From a checkpoint of a small transformer trained on Wikipedia: MLP 384 squared ReLU.
Each number is 128 + 24 x the weight over the matrix's rms, rounded and kept within 0 to 255. Layers, rows and columns count from 0. Numbers have three digits each.

# down: layer 6 MLP down (transposed), 384x96, rms 0.149, rows 133-201, columns 0-95
# up: layer 6 MLP up, 384x96, rms 0.166, rows 134-202, columns 0-95
down133:112160156117148142147127109107124146129101176135114104170133079125136096156103132104144148165120104130118146121150142123162132148171110113104152098116139125125111142152097117134097129097149113142139141139117164142151124145112136173067166135129109110155118128125128123137085128106125080174
up134:129114192135138097166124150143101128098139131121134096105111103138132112120147124132130143124142120119144067128141100106145172142106168125163116100142096106101145094106123112119089121092089151132161150152133165135129123125121131107140156138127132147101140107118115088144115140126155170115
down134:140152160127146135172195152120110091152158146130144118128150117162134125164168121090086129135131126136083097092159083077116129137131126091119145101143117130132153136146113084109153136133153128124119154159099159122082156147119153110116118138165149152111094105102115081104054169099133149163
up135:161137092137126113095140120171131120196130139106134160123124115147098107113124151114127136171106129090124100123126152135133162121078113086149110139133128074104108162120106142113142073148148167108120127096140139124123104122164092108133150139126118133122121102185147111128150103143128155139
down135:140120130124152100128105179131124158120108117138111148135166107138118111142117108141117152179179109181105094175141138146109095168147129085135115148118157143131109132151106174154106120124135111077194103117077144126103177162138176125131157121124156130126203096084125103091169137109121090139
up136:129145124115107068101142115127116150115085121142141071170097174082181132162135104102124117108133132138127088108128121100140134124137148124132127118125096122090139132120130112132148124117136121146139158124147093118136149150140150138135119149176138139157127123114149118184148148135138122120
down136:104121142149116122114143139165158095135119117124149140163107131128116184115135123098120169129114142090120132116140088125134144128169103102141128095125166121118127155131148107156136155121132112088175074109132151089141185102124097120111158139126116160166089106102128119133141075182120143113
up137:119181122156105113176151090157114150157124088143112130138162139099128157124145149135121107144141181140118171147134111137121117126096130134114098097097145136136095132133119116122098117139154155115145106136188145106135122153119106125156148113180108118104143166134141137145122173135121092113
down137:127120111148147145128134113158135133144070190078162098159122174136112135144113124146140119093143177122097145130098144126104145174128129126155147121145166126155101122156097181133139093134158152143168133138124116102130153114136127099149135148109128147108110112085107116163108119147127120132
up138:118164102068096163101108104147124128166089103155119132152092106142139065145120094129141141124145146129136127183140120152120108131118099130140172155155119180094128140077110109149135136160195101093155127116139115126102118146143135115108079123168139144069105098115139132123119154113098117155
down138:141129122117140105162148139096106153135103149170154097117171099103136134118171134157118148109175147115088141129089090109135130142131157114106114131118123122126168079116178159118122118125067117108133120144118121103131107184124101129107107100128147104084111172173109135098111141131101117174
up139:133067101122200119147180093114134161160148146097134131169091118160134093144133181118127153117103129117095139083151145109116120122094159093088108133119132116115087117160147118140149109136126117128118144136112133124160120140126145143117129159154111099136118129149144128130116157103157110121
down139:146130151097163093121151112159115136114118169114142142159137159142092135142181134145127153128156105110112137168145145118115141135129107123127108138187129112132122103151155112165074145144137172139137125154111137169104121098131127132172162144134136118186141155159136155103158150141117107133
up140:154161141138114113114113155159087158169122123108122126122128165123164155089152131109112129110141131159137078132124159146152101086130173150128129136123151141164122099138103103158166122123121162106093084124121135074125070116128099157125112127143095131068101152138082139104161096113147065136
down140:150172141119140120163128120134141126134155118139170136142115094115142104128128100154104127130143137149115109138111105137146094162121146138138119102120114153068099133141125120113099143170120136147136129109140139110098097109064126108131113137129148137100109137135128104148110130162157114118
up141:196085172126135102176098157148129082143138110137137110122110126078139138106121131146133122164094156111163102137133102156137110084115116146095108158129129148126066071124116107089109150126112177087192131128120170107125119148108131159109126108144153149132119108139112155178154169122122120083
down141:154114138115126083142124140125110127148194148159156125123131114111134141131140132129188129095150144107100090128116113135118099103114121106173150140131119118122140139095190097122108141112110133116145152136143159111170133132088099125086157140108117148166141113137104133127078158093129146082
up142:128194098151128134108109108133126176107113149096118137126139105151128109174119118095172124116136102129134132145122109122104116089137088107143143152143139070146135114144105118132139137153192121127104108125124122096159109141176135150135127094101100132139125105142131131164141154142101129100
down142:141122170126126096122137163127108141118102130150135140151131133096185129145115110124150079145101073122144117146117138182100133142143163086107129123130147092141122156106119127120143150137095102125104106102144083141135156141149115156137102165160100113118118139104155143139129128139138134110
up143:121130156142117135081068131122144089136141136126163104101068143176141113120114135123155173112129090150152140098139131179155105130107170144130135150082131158123096125120121107135149140128129142107132140129162130120120147116131127121127121143102140140139106163123128131118103125090136158135
down143:164108096150143142131102103102142143127118139122135118164150059113133082155192156128131139146161124174105118090135153106163117153139109131130128117147111119104137140119147101107119127163147127161118148131172145100116156118143185104129111155118126119163141163138122133136135141142158110137
up144:104123133144146142140114095141116144124123123130148144139165138136116147146091128116120162138077127158136171119123133137126162116136154138126095117135134126102157127108136101119110138094123128136154130112123127127098153129147127132116106112138127129127126120119125137091128141132126136132
down144:115108140152130110137144103115106134146142127119121118122134111111129097110143125143151109118183115135141125149136137136117092141065114122113127138110092104154136123138076134128153122107116116141149143112131139113142090157147093118133163116137167175122135123155123117142108112151135103161
up145:110131107141095122130102150143143134091140130092124108139118155120176087101102118133115147128142135073155104124128117165128136095153107104194106138093140058146123151154097123129133169084131152121071149116117146136122111111154114147196126146129145115119108111132147148145126174104114087119
down145:135115108164110176122144133127159128140190136131137146115146105123097104105152173114102112128102104144099122159124120095137152071120096092116101122074108130063155155145136133098118154159105111160131140149157128156178151196103111096117136151106093145136133153136110138114139136108116132173
up146:126119160150114144154146160129135101117158130145123136143139153111100141136118105164123127151123103137132121119099131172141152145111161127106111134144107151103158110141104098107090144116108132136090144109149115109164143142155140084097174147092110123148152149132135149156143103110159090071
down146:118167140112113108149121144135123106122138165112123130155144137187099151136130140152119110122108122145094100110105121104125073137172116133150137102122153113112140136148117124138101142189119105143077140136121112091162144180120143116137134147103143105143148146147153140115153122105134116110
up147:104135145154126120135095122092143065147148111102142126127100134124118126146129142150140114165128138116154129107137143127145106114104116124145124141143136108157092111114167110147110144092135148138156100121143132105156160113138093130110114071132070137139117147166141126118096102143101139111
down147:105098099137157126091122108106132134142079139072088146107099083148142121136127123090108127096166120117108171059123094125105140094100107073120145117154136162105074138132183131093131135103132141166162149117142125107140108107137169132101102140129123102134138153093178128111131112107105148121
up148:099120118146107134130132098140134141103057147160111109128143139147153087175148113148129104122118109179176104102115157112133095157110095135115141157153125125132164104130139158119133110137116105106131146142125150152156125173100149096166132132138164111162108125151115109153163109112089124132
down148:072114125123170107178147120138187123156114107094157151133110116131120139150111156087063189108099117098075125137118148121141122088110174137157118128076157111130125131139147105147101143135106100153130097107130121148162098131103131101121120190136127105126122180120111135138141152169149123124
up149:133133090157115117100148122159075086083088137132099110116143131143136103155119156087118073138100150128111170083151165161137158138120113108116136138118115168129111143167095119146109140098091117142157092127179124120108134137143139113105124118096168146123142153123132140080156162110131155122
down149:133191130143119118160159126140104140154126107145130143167120120107100148150094131135121145151118167133113152113132122124123103101112093105078125109111104179116102168108095205127182103109147146139138200175093088121109152191073133137090132124130152160118092141156175124119102133108128129133
up150:136103168152136122135119118134108144156116153148121109112149108117171106144092091178156119120113157151108123110102105131163120092142132105079141125132106162142112154129157147130144136162089132115169133093111159139121136107090124122141119132087113163123112155123107138091088111160140170135
down150:160145152107135105155164147071121147116124156127078127126094132142137118118123105171117133142128147145112155163094100129155028153142100141140174115148111131097161131132149113101121099142103139146075127141093152103150144151105114142137122124131149116125100156158157133132109134081123111112
up151:129152082118145126068091126109094154079169141141119128107174127119112088135109143120134120131148109139176111165137171174092112118149141157141137110147109153120122113150137175133157129129127109132112092120110082170092116171115147122143156116090099078107127111129142119139122132104107108116
down151:152080142100136116118117154124110149085156148135136106133137149139106077129102206109159143124152120170149136127129181119084094114143157141115189118127140139110092139086184145101123114142132124123091149091100180095148129147123138153135135164121113093151124092110125105150087118122106103101
up152:158130154145112168111122188129122159120135112133177128097120168058116133179145103105132144107143171135101125080117135185149097092106088094116076151170130128163155139103112103112170119107158120153141132160144143155106132139099123118138085116102099046097132116113154135122166139160160106155
down152:123119081108147119154163116117126091134117161097116062107092119166161125108152117157174129122103109122142132137106095142107111164177154180112134124044089135117139099094081096124136100107132137090161100145119128082152105139093124087121138106120138138119087154136075104133134154097138154113
up153:137119138110132071169106124119104149134101132133137157111071145126168126073136078133163125126144155096130107092123133113138101090146109127087082117096132106097099124134153087062103140093117112111078123123128130099164153118093149170113132151130112117102113141125142104177121155112133141098
down153:126116100149095112129080121097078134157124133083153084107156117169092123109116085082119134098122128059101172112120096125077120121136119150139147110151115098120134170125092150101146124122139193132126148137093158123106168129105115154090127133135147146122119147121121082151120185111107128146
up154:168137095130084127110120132145110141111115160142154084121137133150109118148142141150101124071157134129125102155092072161094092166119172130163105161139108148147180178110165168153127097173136150099176116147157136110114119148143120104154139133135113145135120119146127149112132111100122160177
down154:142113172116103100162124090120091098119135155120127139155111109147121096104128129136103153092160187158146163129093117111164155096143126147129125113130150139110126140161098127117136114133145194119121132146143145142136130094103163130165117112116117137131128157169133120131144097117130132104
up155:159129113149118110078100114145144130131097142148121162139116103116128110106088100152122116113125166095118150131119118171130156107112120114128121149157114132129177134090095100095152119133190115147180134160112120132098124117138106118169101118105116112177130095198129140122136127091105158102
down155:180132136147090139125109137138160117165094156115129130116150126100146104122137133122117132080104157136146127129099075136162163132132113118099121148119130144151107087156152099138105174108146155136133124110114125139159122146140082141202125103071107119153106110178086157127117109116147164103
up156:133140104100162138110114115129129139139136141133123107114118087123147129142121086176111117139114103123142133160119133146124124144102112118122135123112107148136096159118109136119099136146167166133172164156092167132106105115119144128096152121139120158138146111116105130108142128136108158150
down156:154143152173105160095153144136143125125146133149098136159123157135147117148119124142131139113138127117087141150119110142126133114142156106138138133141140135147131115120111133130122090096124112162107158133153106152137163145131085140100120081124131139164169123118136135131134117113131115139
up157:144115097144105104156069118100149139112101109117148144155153131137133091136191114133116115117079125065088124102123133154146160087166149120104110124151133105150144093107175126119147147160108133129151122126120168148136143145142154152148129092081155136111107088139108121152104121189147091108
down157:160120136140107127120141148134122100103149106145088143109101108087111158143131139131093134147132117119128079116109120111141180122141112127166120150114134129153140134134196106182128176151106175148160157115153115134123104128169102129189158132146137113061129125122109144176127135138126095135
up158:129131125116123123149121178122097117113095109168123132074110148107126091130144110118119107100136114116138102118101142126104120096116106104114132094111108148108152165135117109094140088131111144121123146128123100157100141154102095170127167080141113142064163146109105154119040131150097152150
down158:154128091146103141123149193139126111135124118116156124115111121141068132126147083125163116095093120143150117150114123109133094139169113142169089104107152158091112155163135131128120179138094146134124123122118121130109113129104124133127129115143124124149144143125153120109108104140139108189
up159:126115135120110093142187091127117111140143153130179148096115170112135183101139121149131128143123083115154108119106131134152140121111093162136116119120113115126165138120152136091118126137109120149151151115175123131119140125128153091127123145123142114137135139138156161127143132112091136119
down159:111138101159147139120143116131120156120109153103132144132119141136108138138129164134108073174110132100143105121123152109132111153148144085159130164149156123159113140147100138098119122078123125145143152119109108145164131074155146150091109185174145126128145141138134135140135137143119136124
up160:084152119104125118094135115125104138115133096150169138115102116119143126137153094142106158178143094132094191147118134140101136098150091114128108151131149122102136067174117130149131115109119117121109101108140112140110144107116124067119107106109131125113111126143131184145105171104163114097
down160:135112067143140103109117145129120095133100185110093102128123158174137154135111143128140112150138104160140069105142143138171172085094142110127159101098166170116139110085133128108136168108099092149107116137097140170129109162136124180136099161168149126103129136126083138140131114143085105152
up161:099140158137127164076122115155156097106115119123120127070170076154137089125119109182077147142190119133106119101128091099080123138120107128158169120138085081130167127116138115088086079189119105131100082166129161170122119158142141111158157149125135133123111121155131129114087122093098143106
down161:103146146136107166125103142151143110170136193134155120075100078130116110091122108209103145116133123096134152137145118121145164177161145115169115086080148130131104142109109152111106111149119156133143172105124118143104120143091071067144127135152140143133098151161146125042135119122126157149
up162:121124166155131134123104110108060149091114088125097136130092104144134115143151165114131107094117147138146137137136090113157124119099118128127100149141147134136139069106115142088130133119113103106172113142135147140133173123147129145086115131093135156120143100138147111153137126138154112119
down162:108173162121122127095150110138105122118140129116114098124081126150098122138152135133093099150166134164167157133141163123111118108153131084098180152127125110094132149110106116057134171085122121106134122119121117182147135159114150071137145152163148121165126115097114115123147157118140127144
up163:149134126127157149152111085124149142105114106127115096136126123144178131162130131079135145085126131122149105108112137123113159124132125124099128159096149155134106149140103133135142118114102120137151118135146154120114123139119140141115120100066127138177147175091170166096157126144182144176
down163:126148105137129153151138134132103104108174165110150101131102155150139125147153140140096093129107139086135145142124086127128121146151123145112152106129144097103094132117143125079140151125111104131105120090100104119093133146149105081088122147121137124128124132094156126144122190142113105085
up164:118161149107125122120111128124117146114147134117113142139155139116137135118154136132133160128136144137075174119116145179119115170108122120152153125153094125091132112158159127131116101135117165167131125111121110140106158104126145138154126096111114179113125080120120112124135119137110115108
down164:127134087153116099164122139129124172098156119155109130135086124142159098078143141102105126180100161144142138136127110129146120082100129125113130115159148155089118103121145082095117122103116106150123146148144116123128094130134117081140117134104128144132120119135126132109094139123122112088
up165:103132128076154108150116102117161178116073111096110139112142088139138082117116141095159100140136104128130146128133158155101099132090134123109096118102099112168126124139087120161098123153125102117134120115103133153146117127075120142132160159094166133105143111106120156162150120123094135097
down165:129163126114105156099097111076124135133101139121115156128148135120155093105085131128116122182127139111093094160183129117112152107125143104112095146129153113126130121081113117152108113154153093140146144137124129153143159179155137119088134095091160112121126134103104133100134111130136131100
up166:075139115080155148114151115187129142141139109114132100114152106117093116130160154118132133125166121124097152104142121110107115168171161159153078103125133117153161153147167122140162110150109120131076159166121129125144118120135179160160138107140101155155101138138090166167160111096130104151
down166:137138114113153109116178126176118090104126140155150169111133137165132128127133110141105098149130143112084133102162102135103161134122149111177150111136139151162147147176124139128138124173109133099134136153175131130116141127125109134187095140144135118095141167140111116101137081120115154129
up167:115168167160146132141166156120129146114119116136144107128156146159135147137160115117104132101119102151155105171116164113120139108125147121122104134140106123147177127160132164120139130161147097102173116149126113105102083092111163158148138174122178131142102182135116111166124149147115160097
down167:141146136119118123156155160105121146104103107113117088082144131109153195103155106104131142099166122147177143114131133111121125128114212147096113132183115131129153135111194155119151137112173128096149106130127121147142149118136112110139152170123131131109076170127175167155138128129130148086
up168:112130141171138125163148133139162121107130161067202139107118117110088157132091183102150106129117115116141133086119133116127117143124151114085083085111140089126138118106143106153105111117091093117140159130074129141125112171158118163120096151113093117123176146136125103148079139110178142166
down168:155145125076107164159127077122113108122126100177109163114098111157132123100160056133129159156138094136134138163079101131119206150114160142156107105160150135079154125108116089148099116158096176139144127146119138091127096146113089159168106141108139106146135069132145107130182115128106144085
up169:135144141079116142133163106099140129123123102141126109112074183095097104139133117121145117094141126100162114134127104106175166149129136133160113134097147166109108137109119125155104113141099084114113136106164127111126110113116170121157110087156145138145115114107106124133143134152129145134
down169:121095122133177131149155129146119139137189100151152146142108135110144141138142111145081094180121140085099119147133144104126121132099175142142167128148095145122194151088143129096108170120160140145073140113118108094085140132139130124149129144097113093072161093147125125162181155135078157098
up170:092163084114114134133147083126145140103119182104127150159115102136132142145085132178149138158164136104127154109118139149153129114113123130143159115142117123112110157097123145121135148103133165136133080137141142151131103129132130160129162110063066149167141138103089176153099128105132121109
down170:140116151155068099133150143133130115135117141154113119135124127127112108137157112122151185138123128166158153141092105125132109130159102134169157098157129135123103158113159107126123130118118171108145131154157110130110140154143136179120150152116117125119142163111096170127130126125098120163
up171:117115112126175089140112119142144138151091107159085089135124121123135151119105081100124109144148138142110080152140151117096156112176162135145140123105111114147146126124148127127107094154144126159135115126121146126076133150127130108166152133109125109107084185152140145156142112110099107161
down171:155127103101135097110100118135149129117080135094163109151160152162103144175143178109114106141127106136150138063155149178128150129101096112120133124172162124116119113143150146099134161173133126117124139132107147127198143150160119114136088153138136104186160097159152147133117129142135144148
up172:181112125136100123099136131123127164116113144095158092135078151122148148197114123143120107114149145091127146074090120131146140128150120118138129108172121089168193156125090118139157125117109120149110070134136120176129129097114151145160126128135128142109144128111101134163141125072151128144
down172:141125124123073124112121127108104134147080117100146112105142133106068127164107151112156097153153105154103143118099135130162133097137098103126140128126147144201114142131164140139107079124156121142142104105141150145137165119139138111127131103079156125158142086080145106093113178124106167137
up173:092159159184156102135067105118114080184130123110076136096157119104137122106176050168156119137144129121124147138129130111094124112177106100135140085119093184154150162183102146157141130106078133130117145109120108099093146145108136118177157082117139114145126165185115156114133151166145160130
down173:124101139105086134127161129111112108127147152163163127093148120133161102136136083133140117119108117147105156151128119122147103140113159134110119144090124113117141104147121103154088113139120106090135103098151124154099131173076087161170125146082156165126098135097122114134128146090092082077
up174:151087130154195092132145100123128141104111158121099135127148159105162134084146083132124161129167139114113079104118090087100094139091165093123165157116086086088110179138128162078164136149153101122154150142174118129129115152129107102176121066060135124121167132131074129088110132074151127126
down174:176129119114110139148128147169145168113094145147156119128122159159140104075139103113108085170142119133080090122122154081083124172115131135108200151139089095139098124146126149148139085133157099108112165115109119132135135134163115112149126123112141101180130175161089125082118155104132170153
up175:157115147100154108115169147154131111136142120109143144103159141107117131146120144101110111115143152114107092124086146170122115105124102126104127149124128112167169182143144141135165126150138112154137167121142100123129131158177143136157147132137105152112122078103103114106171097120118144132
down175:105136118100133112099136144127137115105127089108141116119139090122145155140152107124143150095124101156116142127124121129150127148164125124149145154134131125170148126109103105167151105143152153100157096135102080095089111119150147160110184159190121107140150123111104141108135168107099136162
up176:069172139157127094100161088094149091115126176095158115114137109142143106142119167082113111111162144135129133108113171080115133153103116134125108120129104143147102075149126161146122110159124171136117118117120082143163099148090162131106157132103148158161152107147128154111115169118105126103
down176:140123152081097129116143111136130107149115119124149143148143155085100093118145169079176116136180130158126078115124191138132133149117115145136076176128145145124158092108178119125145190142111130144130121139148157162166103121121075125119134112140122113155152130162115138096175132121096101104
up177:152126156115126118100157159183093155160153184134156138142130125101158116099146139139137126112106166136116134118105139088119115138111117131159148157106138076120104152105136162065127105143159148127109142142148087143159131137121145127138098088108102130070131173118099122170092142101136143142
down177:151124144095128112150132125094131168160102133114133158104119149136136098098137106162135102145135160104093128098106091106138125091092114122086168125131179102136132151114111150107113151112163101170094174105135168129130112088147103150173090076060126100129146184153127162121101108131126107117
up178:096137157141121093066161091123156149136159071108139079149144119176131133133121107132162162130136126108143070117164110155159144147142156118175118113119084154099164115162107124088118138128116098115108128103153148143141149157149131134112129116087164115152101111126133110115138125064104154130
down178:169152129102126124119151131158136138133131130126149105151124115138132120118173109132143117120138144114127104090130124136130114130161157131175091100133151168101125164158116151141102123125151142154108145094184148096110129119133117146144150129147111124119085173129151125086178109150142135114
up179:099102145127142140129144142139107123125133102115179118167118155136114145088140097116150161151128122099138133174120117112134167142095142105085122133182098136108181108145134113125112104129087129129140133149102108159112133133134142145117135116119171129118109137117146129123147113089157130173
down179:123151114119136111128169089143127084143084132110135150134125110150115133117121157140131112132151131130138106147147129116118113150149152107134129136146133129091126175166092139144137144125156079157118136143080131143109144109178134126132128135155141141130105137121140130093101158135130130151
up180:165096127097164123138151156165127135100139164126115151122113143123096124096128117114119151132166141122159085136107136130148165110102160127109102139100104131104123152165138135140139138119117126107150165123133094149067177128156099129160143126093151125096136173116099131139127155171130093105
down180:154137094142143152132135166185123113124090123141118093139129162159087158081163136127108126156143119183133133133159151107148144117120141117163132108131139161120070138131171163123126123108140115166155125134138129114116169112149140133176119144153152170095130109109149165122174087113106141138
up181:150134152138115102150149089140147092149109146139098138126152129115123088159094126114164097095085131108074161098110104146147127122150093103108099126136121137127147136108159154106088123144097114160157117132108125132128137123086101093147116173187151149142105146162139103155138132140145142107
down181:128090098177110129162109155107119164119119131123098150140149086147056111138098153147129166109124118181100139109141172135145087113106113117178126125129142144158125150150154150107163099124132090112173104153106099108183197147092094126104080143086156174120092145175145118121125114117106104155
up182:151145077130097112135093158168126117130158113149108123131107166147140144122161090146137119142125118098153101120168122155112181125167144125116111145107125101156093133146102101124134093147154157128138162100102094145095131145123120096158133086116126101132125119133123117131127171124133107147
down182:145165132126143144081148143140136121129165126157135127158104167143070138146156125160132111136097127129148112141139100137093136097160078137098132138147109158154165130117094093116098110143153141100126107108147127152104163093158186122159113093140106101126158088103058094123144147149123131178
up183:097072098095087078130145114145156106107119138124152138117146141106148101149143157086106138090123156123125128138124138144142142134081099160121120113125124140136128149149125143083119099153138121155125154125114101134177124130108170111154126136114130109150147101092144135160116141136120120133
down183:147126149127135096090176142126126130125167091136130140103139127143120130112123139149121115146136164121151154150111157136112168138086107124142155123145149115075093151126190155154161121130147134128134147119105121119125133083097128127154170090162148114143114126131153108143102150090144114118
up184:108126183148101152107160129165139143126122122068153115148094135135138183143111095158101113164134167128143132136128127133119134141139116108108154131128154124138136133164184110104133125161100161086124140112108136122131146123138136143152138126126126152101098165152097101125100109112153143119
down184:129141131126092105110100158084121086109080126107109118136112097151147095137071106123128101110183106166171162144114105102160095111142194152094103112120164106124097137129099139165125115131117098113104095158138156152108129157149125111114112127121116128194122129097102146149127123150106128157
up185:160116132140175095164140104130098155124073094145122157131130120106127082132113127089129161125131129110139098096139087145109106185145110117125111157155133131145092123199142151132160145086132127138114149125130142086137111117142137145125131112145130115139151113148157153164076131135098144120
down185:149117139123116129118081088105106134116131117142125118116151178121145128137119136131136045134116109110149112131172100165083124124125114099128149136096143134160154129124132128133161148132143105144130102124151125152120157137178153168100131046147144105137165122117128145129122108156175165115
up186:125149174175152137150181106149124111087141116108169100138133123140099112102168155129132143094126112103167179093121094156124092112145111138173148175081159096172125087132114094102147135151121198082142159147132152153111112129111144193144091146149121108135098173143115139116134163139131152144
down186:148109156095116116142205102154132131099105139107134085097133145150109102138102176126161093153118139101127117076140128137142123167137149138118131136132088144160141094139158090115141146129106160127154136155111144113177068128114102125136115131190123116149101127141133140093124147117156164125
up187:095106134140166135156140133108145166156104136131114132171121161101091110145180152146102149140114139137098179128094133185125096082125146121124134146168108126081121153102173166091125148135143116137101112144132099133138160148087132125107110109136133115131115087124117106143067123140108152085
down187:149166103101132171114133134156128102126104129093133093173129112130135156081178164092101091165124102144119145145112112143117139142167123138158146128139128129090115090135159105120107220075182123151121158125126156111161194145144140120153144152138089152158108075119104117117133137127103167116
up188:137100107135116108107130122131129167100111120145129152113092130159141114144116149135137150088162092128151110149143136114115163129130135143139097134115124097149135128097177103121122140140128159127096174125121112075109087125108129141147131101170152129131148115131102145107136110140156150134
down188:138114153167127127152091121116141100131124110111132155132096132165140064125079139141100160128125122153096085081107136146136160148137091102135136142104146140124159129119108102128150099131139140114168149143146149139173148091138135116140134154112146141110114130156121113135129139149121151112
up189:101120155161128103101102098106110129140113115117143157167138124150144106092137143132125126142080123109115128155139155114150116097094086140137123106134100129138150099168146140134107129104081132092109095137081112146089141145161108113129125110101141090105156143105145127108114161178109131130
down189:130137139086139150112175152138115100082109107107131156101106082135122166154138106127137109103141099144129118118139041142127122151136163126155140171143120105128129160132130104155109110121131129132125140132116143129139128172116109118123121119149133186133136126155107151108082133111136129149
up190:149131132111142158089088122134079132103145116090110110105152121147097173128128117140132133136127121101127169130105131137124145098161139127151154116142138142167137105141179098152129166135143140103083109147158117136128128138149132136142184118135143144088151105148110164165110124115117081122
down190:114138110133114103129125152121116133108151125100143159128118088149127127143136114108113122149112107143100125119097128120163109096133108093107102126135156127149156144102129184139127159140108125127122141108149128117133112107162096100195166168152109127118090155126102194111159102124123136160
up191:088124147148132137175138136157175118115129103098123154092129126170115191151127167135134134158110128102125088111135120122143144100082162119083128105138132122127129086116135145121157124114120134156097118117156147157122108128143132150166145138086133141145163142157160137163105166118151112117
down191:126155128117102133145098107101074091125149116113146099110158129154111137116118126138146148133126129182145187131065129127134148146111149124129127136129123173145138114133138094139155137039143138127070128152151111137160155119138138121123094137113130117127119138134103096145170144077154141112
up192:108119126136120129079135113147188107097104096132123093115113109110138109132153123081120149191109140111104099113112111129102142113108090140156132156165092128132152131138149112120088120153095144102132165147148142107166118135107196198089101140121154105111088138163109097153141099127116105122
down192:158094144161113140116188117128166078080110087084130140118111105128141139175182163101115173134090092101106124137122114157140067121124088128142134124128100111150101114133144104120101123132117151114150100151118126137142127155103170157055114155141086114124142124166109137185161123092144104139
up193:141148069116160119137147185115135174154149122120158098107108088131114054104107126175165134083104138093147126114105144143122076108137093148090152153113081187190116139114112135108130122148117114123096132156137154119112098128160113197146119115151117135151071153089127121161105132166132098120
down193:109117097107125143128133124140138155168113092150158146163119131162161068107054129113147099145096109074100112128173136125123073126112182149094122133120149176156136151108130132124138151087114107118115136112143171117181128088205184172107111135137123107111157121074132153108129083149145121140
up194:117174112117145147171145122114121098122131133135131154123110114139162138112087161105153129143147131129123141104181151142113141145108110134118159153139089110122124151136109139134181115137127111154102109111132166152134125143102087136106155105158092115134135150151166147126072111123132132126
down194:164065095132134140129113158107150158131138147147084085172123102120099169176134155152081120118108117098106115158115100129107133081143130134167134120153132137127157152139134157116129136108092151110116125109135098149138126109107114133084132145120111139093117107132095111132127094134121147132
up195:128136129195134105132117104136139135126145144147124138132146151106130140150108158123138116108148154131083130145157126104082109168158125155147140172171132112134164126100117148130166148140157142147169158132153130131098138133167110113130138108116109107111114127113186131154106110180129162114
down195:171138133127081170127142157143150164128124128124164128166145098110095134093149098132112123122161170130090143147159140116151140118113148169154104119154145152130100148136129137139123119144137127152092131131107149143099136116148115145073131134127125112070128117089126127136106092143141139114
up196:122114152117084126113121111090153104152141165127122122128159122163093100112141100128101109118160132112149138142146104118145155094123110158105176141120149169116146085085152161116146149154146116115102085143161140120106178120166098136136106100112105123138188087153128099168092127179133102153
down196:155121133124133148164097176118101113135163114147108111145189116078084100116144130131118110122138149116098118127116129136144116160123105079100122098122133191150121120174156140116168165143171092145127118130135095090102111160138136131110171118121091157116174075146127134073114122128175134134
up197:140109080153174149139149154129122178141136159119112152157121137115148151108127102086106122124102150102100123132124153148130132096140152132115125131106161158131133093134114121093115115109119114110101152127146162148135104111185131147090105109178135124107129129174132127089130128124142149126
down197:097157106123101125092164105103140120109152160176148146131102121111157068108129117110142113119161135090109116118159118159147160129131128103149102151119091151138143121131113117147127153130127118142136129094099139173122115111142140127110156096094130130099171111135175148101107120166142120120
up198:147108113107151152110116152132115106115140140147113146161136155148149094111122104070132085106146146139153156128185137128116176103129086136113146119090099195081163120158088181097098148138157109114102127091119111090083133150139079139110094133123136125113132146136136112107154117134114116106
down198:124156136094137078155113090115104156063116150114167133157146145133131114124119136126146129121089111143091186128143157146105184130097092109161134119111148144109133118196121141129143141129152115120131133103134089136117119146107115156097119198148110131141145133101109146143143101142158125115
up199:089166110126090141118082155069167088150121080084113142109161133102176107130152148066132090092145139170129131120120165162129143117155133136139111151131093131159152086072110103151120140089139195106190167135137144177114147108095141121122135148139136120106129163149131141097127162110148168121
down199:118106099095096106176175128068170110149118125135110111140133069130158148123110146128148113143121120144151139125142107128151125137105116121134132095123120120141128114144121137139156141142178135120130111136118131098137131102125137114106131113117111101096151150101121132121141164162125148118
up200:040120183216103107113109149142060152110119093114122136167114116132138103143118157109143110084154109146133127106159091120117115109109143123117108104152108135123166056092117133086154125103126141123169084122149149138088139151109123159114127122094142093110110109147150111145142171104096125099
down200:120093105158154156099140137141144150123111112143136134137081118171127135099159099103081106164106153112150120127144131096162153133164132132113142147129186123101140144100129094136094096143132121082095140170095126152115126166136109110119136188115139140199180106126136105126171110116090065145
up201:122134134120127111100136138137130118168111088125101120129122129105134130145136169122097086194155142138110149143123102098131119126149158087135106123175103113119138135124133104141140146149091110114097125112130089125097138144146097123142137162120146137072132125152153108090152149113102126118
down201:143148100118132151137132134131141157144138114111178156143133104134126134114124161136118111115170130107149096143133087113079092105115180143107116149159136147145160136126122137140126153105099156122101148152115178183159091136152123128145101126149134175165135109101126111182075137146155101152
up202:114156141115150123141124099085145102136157097152099148169142111142154137134146157141145128146081132152129142162149142128120146131117134132132068111139068155073126097096125127164152117078141145126094102078135099124098150148135153105132133143127138112076133141133129140150125155150117114112